config.yaml
d_model: 160
head_dim: 32
d_mlp: 448
activation: "swiglu"
init_std_down: 0.0651
decay_fraction: 1.0
Each number is 500 + 40 x the weight over the matrix's rms, rounded and kept within 0 to 999. Layers, rows and columns count from 0. Numbers have three digits each.

# down: layer 13 MLP down (transposed), 448x160, rms 0.065, rows 48-102, columns 80-159
# gate: layer 13 MLP gate, 448x160, rms 0.0652, rows 49-102, columns 80-159
# up: layer 13 MLP up, 448x160, rms 0.0653, rows 49-102, columns 80-159
down48:586548455535477520463489529469462492561484526479502488493485537524580560437581520463460450572496460526515554490454566457516554429455516469530436577478512548504524476575540452541475484533480491515540499506438505480499532418550548464526440496
gate49:553476548528486560486506521477478486546542415504549525439538515539460464522549457516535537519518487492461553517539539526509505502537517491485538488505540534556537465382490522420481496455537483552505405479463527486526531550439542541474478426
up49:469515594532497509472559541432419509568456491423495404457517514538443449499508524535485530509542486494498481479493480510526492437517477574488440537540489410543431479437526519554490464556467464537482432523511484484577506466491523486547451462
down49:529538591481564524504470449389517478488503489499552502560498447497482528455522522480456526475465543544500509455492523492513582509473471474554515506508483566480524485478477479563512560520443486569468473491500518526522601478444525549547521602
gate50:532471544524480468474516510591544524518466537535495500515493483548503482506530457494526483512429490490472417435454517519422581467441520468464464486465483490513512476509479514598519478522440492515482517475489485461500515565449468480525543502
up50:516517498505539486544473485476446455560524521496420564546545524527449444528465524552552489495474457542548514463531530520509474449522511451491526417529443574549478500475472549514507461507589503485503545511527477464551432461524524575538436481
down50:511435453478540576527407456446579432523457518532453484514498496535516549471499527509458506464489484513474517535430458518548415498495538478539519504447475468455516486504525475395543475468528459482515476517501477472521502455462543500435520472
gate51:509452536465460468448521560480485478504495487446465507556537531485507487497517537585499466464558457524532471467528507532531420418495497527489504508502456515467514422473429484457468546498426534539527526508464491449514455540527535566510479571
up51:492535491532496517534519525581557465493503486505480455547436507476475479486495436503447513500541536512490515441474539500510530512531428441507478491527536511606495519497565510543559511501465500528462480541525545491545559460441538474479488499
down51:548516479466473464514489490472554509510474449439458523540500508485479592457483406493434431481528428468524436457535506513478479422474488493535499507480511534514496485502466448512538524455504482506542505451468468523529556495437510515486468495
gate52:542523559477477476493484473455467541533470582592513463428543503412521455494516492486511565460473450471495499488517447466557495522512493475492535425465497506498528509543516496496428574535410486473521492479496536477506461602533522494498449450
up52:409524503509453562558500502441430491508569472463385504494440554511547475479539482515534538492487471544526499572476511527468497502553564471489494436454586580497568594520468508499518478531446565514460541471491480502473517460534540524477461440
down52:519470531444534437494553469522501518490598501519475511575568563496515549539492499521512528467469447521535498560490501529451483488536548509509505504491532508432462544471548466447525429497434545498474556541544497543521535574485528564531527489
gate53:523549537534522472537542454480523465540499453511490498536474471546490504521494469492477405547556563555474579456442460548477545517552456479474436554398466458438557519473484473497511532490510438490430505441546479492436416532500472471497558501
up53:426528525512471491469515411498492506528501453566483536547470534450501489518490533506508496570521487495530516503512576425459491464427466564523525469427517608513443508478564472452491482548501491510504584491467448551490529450511424497490499478
down53:508480447521493511512438507479518527443535460491515515535504497503536500551534506458452454458477559518517486460384547500578466572462436519509505483488478399453547535508500520471506534526541489483480534497426478420439519508484534462582571501
gate54:608474428535457502528582558570462432501416526538470440546452588515587445554489467433490585502477581499545507489527490520576530479435450469493452548433485507480484507452560519422485545514532474564508427498489486517554433481588577505615610519
up54:472494425583509498493504521533490456500551490529559518500490453515553459484443485460524524441530550585479512501495459459524484520465547510443437518500561442510515459496520479548516588430565509580470576493490470474578538446604487495610502558
down54:503540501499524518528514539518537486489523494538507504489491490536559484455498527487553508526406527533523441456543524492497571517453466506485505586497456445506484518354544476489495533465411465504472555479446466551511484506571465440527575482
gate55:493481582507522569575525487570483520573539467563541534569508497439551436518494419483574487472486485504426448473456454562526509471486544465461452441440492515459489522530517521543531518530490497437509525485393557570500544565512523510556466448
up55:522511513521524508466490611541453534479499547624490557566450486533556526537485529482471571474461517489534518514474479495556464466453551482505537484470411491540534474569499468505477440488413559496421474552441461517478544536486465556482474538
down55:468491569526543485567529535492539495473550462463482541500498489424561452508527377535519507464507522539522444518534446489546494508491503395470514491455491470499569507521461478533603474433464468512520421460513518439462547550448502482539535481
gate56:569463478509528504506448442503517454522472478458466585538435462502349505503478502451484515572592547490548508464519474456451542478518534427463485560528468485478505510541451537465454528508451485535495522580483505489453505561477446514510483428
up56:475466458428494529506572485490507517530566491454476480544517503452538489510517446499534457454519506547595432464392522496485479510553462488511484585461542483548432482479501466592502604506585501533478568431575538517431519502472571475521517437
down56:522504453534423523457578542462530487472528526464499511459509467507509580573577431472511466465567446469506527508474533525501508453548456607486540590530526488484428496593494456563545553508522494511466432480533581522550472535510534536491475536
gate57:500470470572472526531520466473531475471553570463583560593417580459505527520529502527541551508443507537508451567507567456478471550529554493489569460406459465473541453482524543446439442457465490612523476511529499497458507498565492555485535474
up57:494523431463568574510441504547462451508448476462499507478479521549501574541423496489407585541552530535477557491505528451515441441574512519563526554483498505474484553496464475480473514497515469439431496505495449506496504451517583425553428481
down57:498497443471541483519557501507496598557485522446469436480514524472513504496515459466506499473511474512520516553499438492571501452571554418502497543523502587530507549520503483510526474479471523541473534524481521545504546468470512438518475514
gate58:545398479442562462464429516519499559472505480471486481440529494470517509483526541540486494534448470525493514415454536557483502507536517502415513478541444494552476505489519479401564533500486494484481494515521529566505562471490517445563514516
up58:511433504548510435519507470490566475479485523487533460544538506502508460506414426502529480480420525551553495548425465461529504548450510541502525603497517464582502538505460463486539533508497468578460476535492451581507460537467542539501521518
down58:518530475483618480521485533494543589513417521514492495542506533475485548497497527514546568511522486527491453448465478544519426410569563449469504491508528509486422415463517439473471466578447508465480592518442506587544563460491487460537523532
gate59:509505532534498510542533512512498519494509454513590481503476434602481456494532523485542474502460470456459492490534495445523485524507551470541562535459526545521511550524535466439514502392486410532597458501456511507496575458461498532509525483
up59:406493494454506440489504495479540544561550567464492450531487542472515569564546511541494494488514545436508525523501558477461480511542456523511483466426528520515531578482438507438525510484487537471516451583516564490451499533462524528442467532
down59:551518464527518481517509516483411469479452506555506467537527469516579509468498527501526563519434520566527471480495491566470509534505480495508511538515476488508441417467529506489504512518469481528541539538461509516570566508454485463506529491
gate60:492516448473485532478499536477518494531532543494514480513517538518547533522385492542579528495523517443545575472549393427504520501458541486412469489563522543467451465492492509525584543468543509510479425463566447563548436485521459484498523456
up60:466434523538484556514466541511541483489466405515509486501495517516483513483542532529475493513487516591423441488451534516502539486506446512534522502519499483498609462524520529457395471554467525597392453546481586511577588538493483546548522489
down60:534446519488472508478543450392530447562499493522539500523488444457532502422543556470511474434539464463492557482525555529487443495457453515464497527514500575490515509484471472524471465486523496536531514564453481463561482536491432477471493529
gate61:472462503570495545494472440468521537422448502467509460576513498504468512498537488517523483514472494510457437457442391517455508523498539452491527626528552530502549580442478509524455430504580574517509516535478484458571537538483464526508520489
up61:517441512532546525512441524456473491480564448538439428426503539469508451466493456530465519507473570499544548480503551443504522515527440481458527493523543465541436535396470526448479593523499565459506491491484487472523510485546474480547523558
down61:413505517535508475513454500483587497551518447500496544452495510554540487490449459505484498503549594467514497478538482492457479499490515525509541503500507452547506503464422508498567568516580559526486496525445488519496454558487507585498511504
gate62:582460456462561444440477497526487468550489537517552594497498575567477554517491515508523550582543488527484415459521589465472442491437514486516538479572502539451544501522472498480534460458543451523507484509513557518539522544545490474500481554
up62:476513534482527555537397492575568483470555501446541464495494492500472497528516469521418535455518533477507514525460493559465520447521455496484539548465455506455430517473473562495519423486546532539432488533503478498520509526521583514527458540
down62:586505512531533496543537467420551482455455486408522593520496477524472524437469557549614498495425553482476507499539496511527497571539460561563558514557513510528492458511456493528459569448546565496498447506528440446560548507506477563477572522
gate63:514474472483451487584526529470510492540531417535478472516455504468485605498461529458543544539492556539510530501507546583502443492503485458509479492513435486506508538588539457504419475470441453511531512459493420496471503501581501524493490511
up63:544498513455560498483474522485498519485498477442510501462491538456488459478536525508484501513501472469551511560484452451526529518540546392474483460450516510446499483550493504428533483528469577509491509473565472452522464434530538472445442467
down63:490497504543436545502547443485456504485547508531528503524500504482500516495487478490577493486522506477482539510489519495451528474440419530467540555463412463476460570456518590504564451434489441542515500542531570477488490575533490513536514518
gate64:474488471527576518478498540508458513446494465475542553582485533500468480471567418504498558473550531526452438530482511473512451477529572478463462495502544522492527516585500510496496498507554550505497435553439479542537490495560512499446483506
up64:515466433436482515503570523555491463510435489484536507505378567536485537470536535452489503455504483513512485521445593483552501516454487532511461546499489438559489544436486509496484467520495485520538496480407532501529535471494509505571498557
down64:471402529508499545536574488518540487494467515553484530492540533567498455513505537440552505518556503533474531490460405513517483467530503523491518502498580511510479464493527466541502457537547483491456487514500436493482538568506525446485484441
gate65:532477462549526484476480449524482545472461547522478452429473524502488490376599467535420548461532444481451486398457499446544407546452492448482459491523516566605524448532497510444508519484490542517481443441528524481466504447528448466541549489
up65:519504414529494481513505499499530516508523481558460550509488485566550528496511469422454473528502495528502536522459529523435432487437561483450444413497488436503459480541520519533541477454554498453546530519482515496508507513515454442444519499
down65:550537488395502555485501557449484454496468441501552498507509461517485471473472490473538475532482552547561429449541544522553560481505484531578513557506425482459459475535489402540461496501462460473542515488476468488617505432505484498491475558
gate66:582463487498601548540522521467469522563493414462555509500522530470456514493542486548441480465531470474543560441541433451500484497461503466545499526467539510466546468541507538509490505514469521587504464454549567505485476523518496574451614496
up66:484537492465482476418470506453525489454525462472519490437511562571547494522487471458487530531518539458410399502455495456492536534476572418485482514534497457435483494520530519495544497422467506510502516463473508540504496508463517577504448445
down66:544518508471442475426544449536450537470515497510437531509467500551508487469483471459562520528434513502469467583458468543515528515526480488526462557518457500503560507432532525466508527532532543456452470479492445498546521454469503457554461575
gate67:439525570511485454523517500466513494477526511502431514576472467564531441500461512539542472491483503466529506504514471526451450407496521493429514459543530554452560522550512511509541505521463508515555506574467479468539440499539495476517508524
up67:473482513527441495485588498473509509516457514477442509474515492499481461528576477494488490454505423496480502531486515507550583418492490472448529551426494567467466537542515515459536477457491471509442473483535502528558570502490512529509466481
down67:569521512463480491488548469493486489525521479513550503486483501467528560517469527471475560540512497523553529515510443488533500560436518504513516546488454506490491505539496437493444564432480499550481562538485504588498523478453461516457536483
gate68:440528529512527537496509511526464621468542536517520571483565508494471474528505499522467540546489528447516528453544490427458523483506489574500470531465494479452475486531509523479481467546437599551482439490459563456491465490488502556495527479
up68:597518510456413492483481479509465464529520562475568499481506501491446535514471516566497452448494504490391505452479498483462504443487500514504532434437482461489560554554467422555482546489505491548575445518501498458485490485510441508498490472
down68:490498475500510487490495496447526545457490538514524431519533516446530541532464468430499604471561504511565481555476497520539437552511519513494526579484505520464512457512485524497494461502504521448532620520473414451495514515485578469543478494
gate69:519547598535541530469508444465512470459448467496552446505496523570497491560486509480502485458497549493495539461513546452477508459487521508450520473473526518444500521548523445524496394488481558497468482522498445525504492473555539490471503436
up69:528492504465504514470423494482505531519458440468501491480472607505513536537472496470604542495556479535576517491455519537440483460519476484505500456479411471533486530505515513534463495430510449500493519471509546463475503531526508500501549547
down69:485478480423482505480518526543469500528479517448461480502426529483481551472530498578538537489480447537468497459539531496557475476430507471509462514503475517473553440531503538464513550516456491459489344566501516514427479498491438507552509528
gate70:475568482527435504485565440502540528502466520469522482499415444486522419519549461435530520487501548433480522424506536501486506495503464532523458497498552491518506464515496496457528558488500535432479572523551540501468465582425506498482526512
up70:532486422528502504547532494478562491508501514457518501521486518488548516555489465447464482508478501475530479516464514508436486496489474492535529522525475475521521471454434465486520498466495502477452527525459512483471505497474532539476549477
down70:503557446437532500491469494514599448478529454435495501516443503445485466444518562474539509519513444463420488450491475503471453496454442519563479482497508493474532499495496489457522508486487521509508657475479445508448425493470470491511507493
gate71:474455519523471484548447465537488560466539431543520535519520516538473459496533504465541556513461539422556449526497492505508428463507574479502530410559551517490506503505497408509498516497494578481484456484486472486499537490539480483431514532
up71:538543518471522573574460507503509533448524514524477470471496471511498429520529527501486464452470535498518496508448449469502503465502487524531484508563548502476532535541525506538461504471542439552416465460588521440492469458543550542506520463
down71:497506549527514504439498548487512474550443520475466494485445487488497524464465472501517461530548588476484464558449461527544512539420479578424458472496506429435535476476499500514500454521469493538534529487512464474482507568530564515466491511
gate72:479507534578444433509541450459552550507444447482468521472455483577513466531533439498511455450529421570473555516534530502520481456519529487442564447487499513547498500557513537468574485513485439457479440437464447499496495489431506511481463452
up72:536483473567462465509556502545488506441448457544536527513437497495583542505515468544533439530478481514511544499456433525502468559540507438528484486465550508478561484450508524490456482513489510517564512518479506535494445512461477471483485471
down72:521511462469492464445528480437444545512469511544440492513518566491526476527484509505504472559535438481522390534464508544494500533554518467470475534546547494512521607580574533517494465481511501457478500498490459538461580504446503508478486465
gate73:569526521510471527510487479423478454581490500492486427478525586472437511515510503499625485477504504533468491538507479577495500464565566437475551445480530562522514545516508501553438451506543518528475441479477532532547408404503557452517484517
up73:522527471515476541581475410567549521530454477479426531577559491571456470463519563510525468484514512524575471504463481523462462453525477520490528532513464460524536500529537514481492480572513521482484549528503491546465537487537537528502475510
down73:521483554472580421526481530529483501510523500550482522482427496435551498507433495493497475536465492563512487481525498515558527538483491496470417492491502532477523466492557478426487561455552513529525453470534521526472545495536490554442518499
gate74:574560517518455539496458419497540598532503509521518480531475500561506487466459499494546521482471522507498540458512446493521495542510507453510507511453501531433458447492525462507535509469515554458480480460561546554545458484528513484475539571
up74:464512512490497496513505463524467542542492513508558462583505436517487469553500473517539445495476493540454503504529445498486575500534538556501472525477468438532509557491468505508451481475452459512468528470476495404531512499537504499537471444
down74:550512488503512490438541505542479627504464543510506525556517544467467507461467483525550529480474550533468533535464506500509478536415537516589484421548494577436519482512518497542482493515489487500490553512506473520529530474487473493491485539
gate75:522453440559483429455496443528421433469531538515508547419498502431564511469488493454493462425598433475498484470453490579463514486442514538491502523479484501503490491479556489560464487490550518490543461497507469488490432479497531543515468515
up75:451471520450511497452400514527526479482562567471540503471501543478530506589496480530482510475479517424541545511446446486436508458505544515527545512571412549504477454551530482598525523517478491500454464490501458557521522492555552504506470499
down75:537557453527536468472571514480481488431555535566508493468509485469481433456449490572571488558531476517491555459489468509459494453433487544608502486637501444507506533491479515430543478507544494519460528483482497498498536511512427439471553497
gate76:468545490506584530517472510472460530470415506435498541552511461473466526499523491489581482462520432457463502472554459556486512556500509461527592471512572416568564469527504483521485544541466489487456512529409487444517531515511516569517508462
up76:521503524441529478463547492517433484546561509485501545535479447510547469426500450486464549494497477478481489464517530496488526486468502548462457546513471495474540489471509469521470517441502469531471499462496489485432473492524511501483489571
down76:547568487396461461542431574518504513497483487566494489466512460526554524524504493457424534526507477472468500464547477550452461560480469561476490496484530417541539503504527470491452469552552486534437559533525512502531513503493591505471524454
gate77:441498530453473507511439513589477449501524529504455549578469540438536520494446488494566464494469567512590524570507511433532490514438489560493435419473461502552517477523469516530481499435510533430444412512455487486599529522604470463480483458
up77:514541494443415479392535519467529543473503487494471450498403475488542473571532601521509454571477490524501437469505526508498470530484539492499462457482554454550501533448555444451525523416459411457562510451523525458448443557526502591397442481
down77:492487483492510433536478525532521498522428460528481564427434582441501490574500527644446526418570474443519504472523541451497500505470435562495519476521525438501500518529499586457406477422547364556520535548447570535499538534556464557551488468
gate78:482445527585492444483472541528485482488522486604514484536478470477497485467485505551486563458488538544546510483558466439509456550479477509471501572557590498463516519496459460520551465555522500539494566591509510461523506538528560488491471455
up78:494499512560505545535486528510497476453471492428502524429457504486522509400514442575522496461434541571520465543529481484476468475485471488468463525585467501475517424510516412492466522537519475475468536497517497480462399552501518488439529506
down78:469523466560479485508485506512456509513476618494481536510516443521571432553428517526484537447531536480473477473492507514511527501501498471523492503443524538516507492548513477471506479522461478490449683550486511502494530515480549444526467499
gate79:567438492535505438469416505477516489467404489537595532541475499531527514508476459550499479435480529462466518565528461549455468518504518523599481544482480475451565461515417510522462490551514510566494499463616519513481508519404514479556569508
up79:578548487524536540458467480521537509511500492514443473491496491495493485488448485494442519519477524561509514485550501511494516489470509484498434504452566544478501486554509475578532461495503478528507534528534475481505502503548487566427590445
down79:544507522432539494491511495507429389497470463530493550399513444502557435546490511434499536433466478445503523575560470485543458548492535477454506500590442516493556492544483487546501509496451515484493490451531509484475495514421485455563504582
gate80:443556532530512510565474486584518552465464533546560553519541458459553533451507555467607473456537501435551540481525523496595508465518469471435427586501421489469507538538431549476476461551509536577535505460420508588524517530502537506525541446
up80:498482537476591466540446492577477544645508511415487489458449554573507457475539484494473529513453533486540515538537535441494501425511435572455429471543571480544475497434454470581537516486469516481472542452563486508431455426471483515444514518
down80:499546509453517508420572502512488514527483472423480459451483468490481498528505526452511479545468572502448405588587470546487452444513471549486458528460542502466464426473511474484507552494545458461481562563508540463473540514432443489525594449
gate81:517459520527453443516484511529533504506526482562479481545535519535425596494523536515507506515534503485557483487472503551551417502464459494473529485464451517501523524470526400573558489526508516470496479454474451497555565476443456611532486502
up81:468499493485538488573496490489543493522460510512469466465538529464507503438493485560522555521507473469505535470529448517540463465469557473477508438501471517559484472481579480510478431509583551510506514438493488460487519469466510484472512523
down81:484583452481503465445488495529574516481454474521522512496506503505451437524519542443483446502479506461469445556586495456480526504486430494551497508567536413580503484496445477502508542480482444564518579549504520470534447470520498521535443509
gate82:550439507580526483512474464495495504491472472436493501463511540544498472553554472485531568470513520480550480511474522531472445469402526506507498510500534525446500477471522523536448605530515467401471449515477496499469502499533582536514503513
up82:486559565510551451547534512450530519469483572497468455531512468544543502508499457504547530502532477500493494485543514447501476503497489495555549475587528469454505534571481461404544459503513476508467469525548509476572503480466474513448516403
down82:513484514472450491514523538471540483502426497403513429584500491527564548527474539491476536461569531485417438509533469485455541569490501500468554522469462490524511462492598473558428554438471490507507535533463504480505434508558469554500549512
gate83:548502439506480479533504443567469524478504501497499525504556447475482502480503559514463467518496453514500499457481540506520472535425513530541507488532464449485545576507482580496464528535526476569539475527500580482543467529573495474537559543
up83:550487476465533501494524439498503506475516504570463539585507468482520523509419449417474431502542467476450544535415409519588447531504479546473466551491479445501501506505508535538506400506473494463515495509478466524528544518442524455438537511
down83:490479477451467541525497533533457491469534588481506457513508459492533467517501566552459515547544524552474501467555564515461610514456465541495533467526454479477560640545403498487497499519548488561513442505481510483494415522549516480515545554
gate84:469442437479494489503485486514476510448496402509505465472511537477570493507492524407524525516502501494546471530490520543563418458547500557536441454490511462526544486536529486518497492521546463504537408528514517476496534484529556449552521515
up84:526498486494470560496546478503569522506523444520556441543452486501555454553475525582426506519483421465534520515563539467557473496481550470472553448475509540434477503540519498438574519512468468549548478421470528468541458459513508557491485501
down84:527517532496523515550488526433474524576517500491513547490511470548546590464477499517483490524458473544523533477562525447492523480435505443456516511537543451504474445495512497622553550483581486504462448563489537451543537512426556487449495505
gate85:514455507520421491420483591449510526463494466446534395518482576483446475391517451428514522602501504524524494490431534512487537481545384502508465544487520499503485479533521427513531426466490516482532489472511539567533485517502447501414494501
up85:546450452483557498499538512544481505568562532541495544461538464495502455495470526527547480463434469496515516505551460477508409494434531519531550514479564490531494531464504548451482548482512525470500562489532500479536487490535482471542464586
down85:506496518502543449423488478522509489562490494484459490486525487475556471481490486494439528492518478492504506506457470566454476493496466518485507501497505467535526485515534480573550489559507501512486446473530488526501517447540562399432442487
gate86:505523494592464482467472535532510472466470535488405422527502547571510515494518560509533539474497480474505461455513464548533548445529447489544485425467443575530487490449438508443515518429526539495477428469496425472489447496583489470444505510
up86:439491544530456532485495496402458458494390527549454502516508465465554507501490434540420457462512444482427519553503517509498474478539568420399458547517543411487551548503508515506480516438447469451484516515501479435567486549462577595488447561
down86:481440498538379445432510513479534538500467515442465553593546567573594498459541516564503526527520501521460473514585519474468459484524509495447453548408535469545517618583583461486517620519530481462518534469498481511554542508469564504571499486
gate87:416537450539553552492536398440496466429491541481607593512428493448476449455506418467480489542499498434557504501491487473535489515478487452489440477414539565537485464532517468484535553488507480481495531538518416556428501579485503488528463483
up87:545505489494429464439539512542454474520523423561468431530499478472482455540554542535521602491443527455441538459466470528491451551411515462501501453487483520438550480536479440596508453446563571413580494474502421488551525553491514539445502499
down87:459474469468504544511526515509486493538454499608520480431485508451549502520458521529540534504527463475545478522485548447489502481468488497496499498492459487529511471456467504530482541562473539507448450548500469515521518487507402488481454463
gate88:512467513473560499542531502481433539541467566503506544507422526481503411551475536521512447546471535578471474502486525503478436517488532531533482437504568481543473597461504574440455488544496506488438552458510494475493515476555491530407486515
up88:491509550469514490501459511510486495459489496456542441543530490531472524475472481537515543529480515511518549495539497490494515478499503515481494527468476516469470460499463443520523479536484454496496391471576544513484503440493499478564482466
down88:500565513589502503481493538523556534508535453533514502482541470512487517518456492485440541478542474443492564500449484539492527468480491547530524455526506452522524451541533511539525507565552497535512490521532535519545493519525530520467497491
gate89:557535470453517526480544453566459580435442529464491471517526511486536445554452468541564499514513472505485493498531515474515503508547516489466464551498483551443531534502490490508581478512472549586437487455516567394522469514520521448548492496
up89:564532527522468500475470537467476521487380533477495483562499519506489514439448499537539514459482465518499552562537544482492471454435518511496521506494488519565531530516521495520453572481459540502422472504538484452488501511487495461436544501
down89:468468437534497501509511439545514523507474524506531534494491503498520478503508515543516509536570475536512525422465439550465475443529502488476465514529512511499465560481442555479451476522478504489498455473501528450607400484542506512623505537
gate90:508482517430502488564479481564594521442491416474491501447491470545538501512479495521471435501532474476496500485486493538446457585488474474548522559567502481545486434590482525515524484559489436535511423499525526497507494474485479483475578521
up90:406517462461519500526526456471560518504496525526532518498552560547505539468488490511497524544459472458458458483447463508500490556507464480527555466564464527493438494478542462525471504592496509442486485446510441550504469444529520495465496519
down90:542500445523508442502473486462475508501499539550494505475451499529542492578490482507522493552534531486525450488467512491428540447449478485416467501522512483576437495498461565556543510457443443596485429522508540512564480473546525475526568422
gate91:529489535533529456517427551457515512495540471541479581476441545483495506467509480520465537527422496576451480516577574549396493511514423487417604464489445474523530490480569540440475489527479505459511438482425449471504516497547449461590442491
up91:533483548458496531565490516526458472495472496471587513444551493524537468581529544502505515435570454480525511419513526551516494501499456509561478583536496484478475484446545506560476540521521472423531490471459423456540544449462549493487467510
down91:430508502507403429490524506476505498521487476395471413485488558533506533459480496515470419461470453563488445552537472509523525506521467495497528459545527544432465510491466526523502468493569504426485528488474512549518463509489531486536525488
gate92:492595553534555468515458531497543472536514432568543456501486505528471545552496460566517497421531528539510431498501539465480424510433546489491450514483541469489546509484498475484520579473513488493485443557478498617415552511548530543446509484
up92:443542534527519480405529426433481442609485478446530458500481485534462529547472577536536468442531503498499447560473496474515437511531530523474472493546461500472544472595539578537538395479515476560486451406503468430515498543451481482441497442
down92:510466535473537452546541473542537494524500552565555574470482583524454467454488565530491464486502451486540437537455454480523602496471550512511464504506585568507512478517451442532492478528456472518506517455496586482505492458481467409475501478
gate93:530465487449563485505424528482499523490468560541472492485517524498507558535483429487476516520497529581448507522546533483507478490551525503413541503524517554502526442405464501482507469466490501447454428541549547489457487498529525505586557533
up93:460525453475445524544492475530504494416519515538459542574567464580517504482490451561439503438536464526528544523511418484494565487495483515569551533513487561448515577446447479552500492456459543494495474489506465512429460436575473539566469480
down93:484493472489533495503495459481478478484520530602511552516511438495523537508492502469520480546511502490469490479428465519474549497486481548496488483548434467523502461515441430472490485533525537466534499448514416531472479429539511508490493468
gate94:499541505481418473534411452484534568531561481531594504457439469493594413449551488507480481557495529377506570493518453507534497524526524497495590473450612582548532527447482508428460548464580544481455491421430483475526517456519491493423586541
up94:525505497467550507503503428482493579461574482485435511552572518508401522440474475479524480499557479494497528510403508484561455469512466490486501542472458436537511465510471563573515504519489516515516552497589536508457461520506580492530442518
down94:515510474457453522542508521535523489466480497552467526606527472507470539497510463523534474491505517502534427508486452497470531505476407523525379548495486481512459528513609431504530487521466471532505497504445466573469468513526449511614544519
gate95:592526513493429489571511485466530545513472468523475451493569474570518570535444494556467495430529501539504560466460501459533473556541499432515480553510505549494420467493492408472497448500486550496504466532522496522537489553531451568402507509
up95:493470546482536508510498527462484530479611489501482486473591532497527592530513534574505578514436517545472550502559427444395501508562572603577527490519518539506530545479421482472470492442488477524502482514492475543533453506484464491464517475
down95:517466509496539437562539535466544552495536569498511426462494489493470502526504456506522571447364551415484553467496489456469459461464485506470506485465518533443434510519486434552510429508495522492539547509515547490550483470458552494469547519
gate96:513515523538449545535563484488495500564428514532498563602534539465466463521545515560513402467505513474506434474456460572579519470461496593546427426478498502507566505491488487521470477528444505545559437526517460515512431552533477519453472488
up96:511493502582435488521527488475475555522475502440463515464587530504498501461490414462484504450444610517589555518544467493622500450528537472524503491482491547548488543483515463587563493536528463572542480495451442470470443574447443528503466485
down96:511494464510500459543488520515512450510529535509468538548455445485522437490516536517513398470588530479519480467480561516558501498427467493473464554463514549468482510543481480529486425528417548510528496457447496466553460480468468531559552494
gate97:470469539545469491535458488479500492492531510522495475471465493498523511448525506487470478564437524490486527531510526467495497443514497565465455515523513541541422522491535517536452564498570551513488479580516580548492515486553478587473493554
up97:492525515508446477378543472406510584520510591460405490522407481488564516499478472459508450481500444488621520448496496496469535505512459469524514453483556491467518499407490448498501518471404447573512591462499516494484558510546542517517500475
down97:516560489478522499465539517552549498497540444491542477495565525561478539499502478589504577423505535529495511540469514506566508563535501466503505527576472562538463481479489473509525458502478419431506559513468500446491459491490476562423500509
gate98:546425538530451552518438471556448557430511531495432544511473490525417530510462441481503463503498571404475473454516513500509420476544485537505474497525462476480480540443552438504471575533452432473516404460460503486511506489462487528526541513
up98:569517473505482476513516585430505498505495530557489516410511520521501463452530441524491479512553495466514507476531557462482557472487546492488473477428456495477510471456554529522449534508536487510528470502477516526434506446595535481476480529
down98:453519476466509450498536515460468497505483530498450598442502513531500414495515508504498496564494484488475520491537467509519489440539519469529494531575509482537526494534549402432573504465495468439500527435483448524544534498480526541518462545
gate99:478503440477530546564522558533534504506499505456511465439551506508491491567562568511552462485492546565591502515484549470509503513454463513543528448425521535571501513455567531473534492529492382485393532490518559505541483515506481467516457466
up99:517538518492497484556492555469485602500501463476463485507548558479518425525508463466435457478473505572481454500426474512524494556539507464536489515530507483503457478524420548470560493454449501519494537470535463507518534495541559548455515567
down99:558538421476478521512477458466467509499533476458478497467504429555486582453464488558613504493480490447567564505525526531462454482468581501437566501483540493498528541517521513457475484534507561491551522505452470478440559501493539545457506489
gate100:486456529452525424454508389448565482507541592576512582564470525440492551540527459541487523483507479538575541480446455461578517530552473461500554448505536476570516498505475454505447446492557489490547470445529566519506524481505460475494475534
up100:511586493497538494539440441459472532469489422479502612585456575506535408478510491552496540587545403462558504382464527495537447495487460429529584490506486484577527513487447547520510493523598553466488533384458459450535451487500535522550523521
down100:503577510434494491479455413500551524522493487446496567467555464476466467476428429540500471557529463527500479487424500507472452485565543467509454463378461553496488518547506534532487487486579523456474512442502489510514588485463501445502521530
gate101:480472526517507467453530517427484486452524485482500486567467545499487583483548559503517479576468555565463480478508522468521531514471492545443497571545546457604521483556531461508527457461431539492518469493519473464550539473477542543524530588
up101:473512472444531493547513519545569538465514486534437550494507495485481497553529494550426500456443515433506488441531502474518512517464556478508537484483542556482543588520479588538475498516515443527543430451463514469600483505400503469499472544
down101:515550483509480475473533423528406473516532427529437437457462496480491488472476477483499478527534488472480575538585488536563502551550435464557477537434455509491576494456494569423429510517442481540552493525500482465482507490514572519496537461
gate102:442508522477490473513514557452520478485388533509499510424449570449509512449488489519487544483507564482453504543544496467502560485492541483472497560512485441494543497511493483546470415479463454584526577526541515557468569457481509566404461498
up102:487496514545444496516435530508526481508461470564524487569536489513473514520540524527509573538436531449474459416468531547575477509509542507527469514523487426443549444551508503484472513451458464494500506518601516464565450553572498497442514479
down102:529494480479568461445507492506518519524553523381479510514450559502499534435499488446524503477513498460544474564497467511416486411530476469493547536479486517471490574532447540531542461517539532458525603484399480496473548502534554510504503513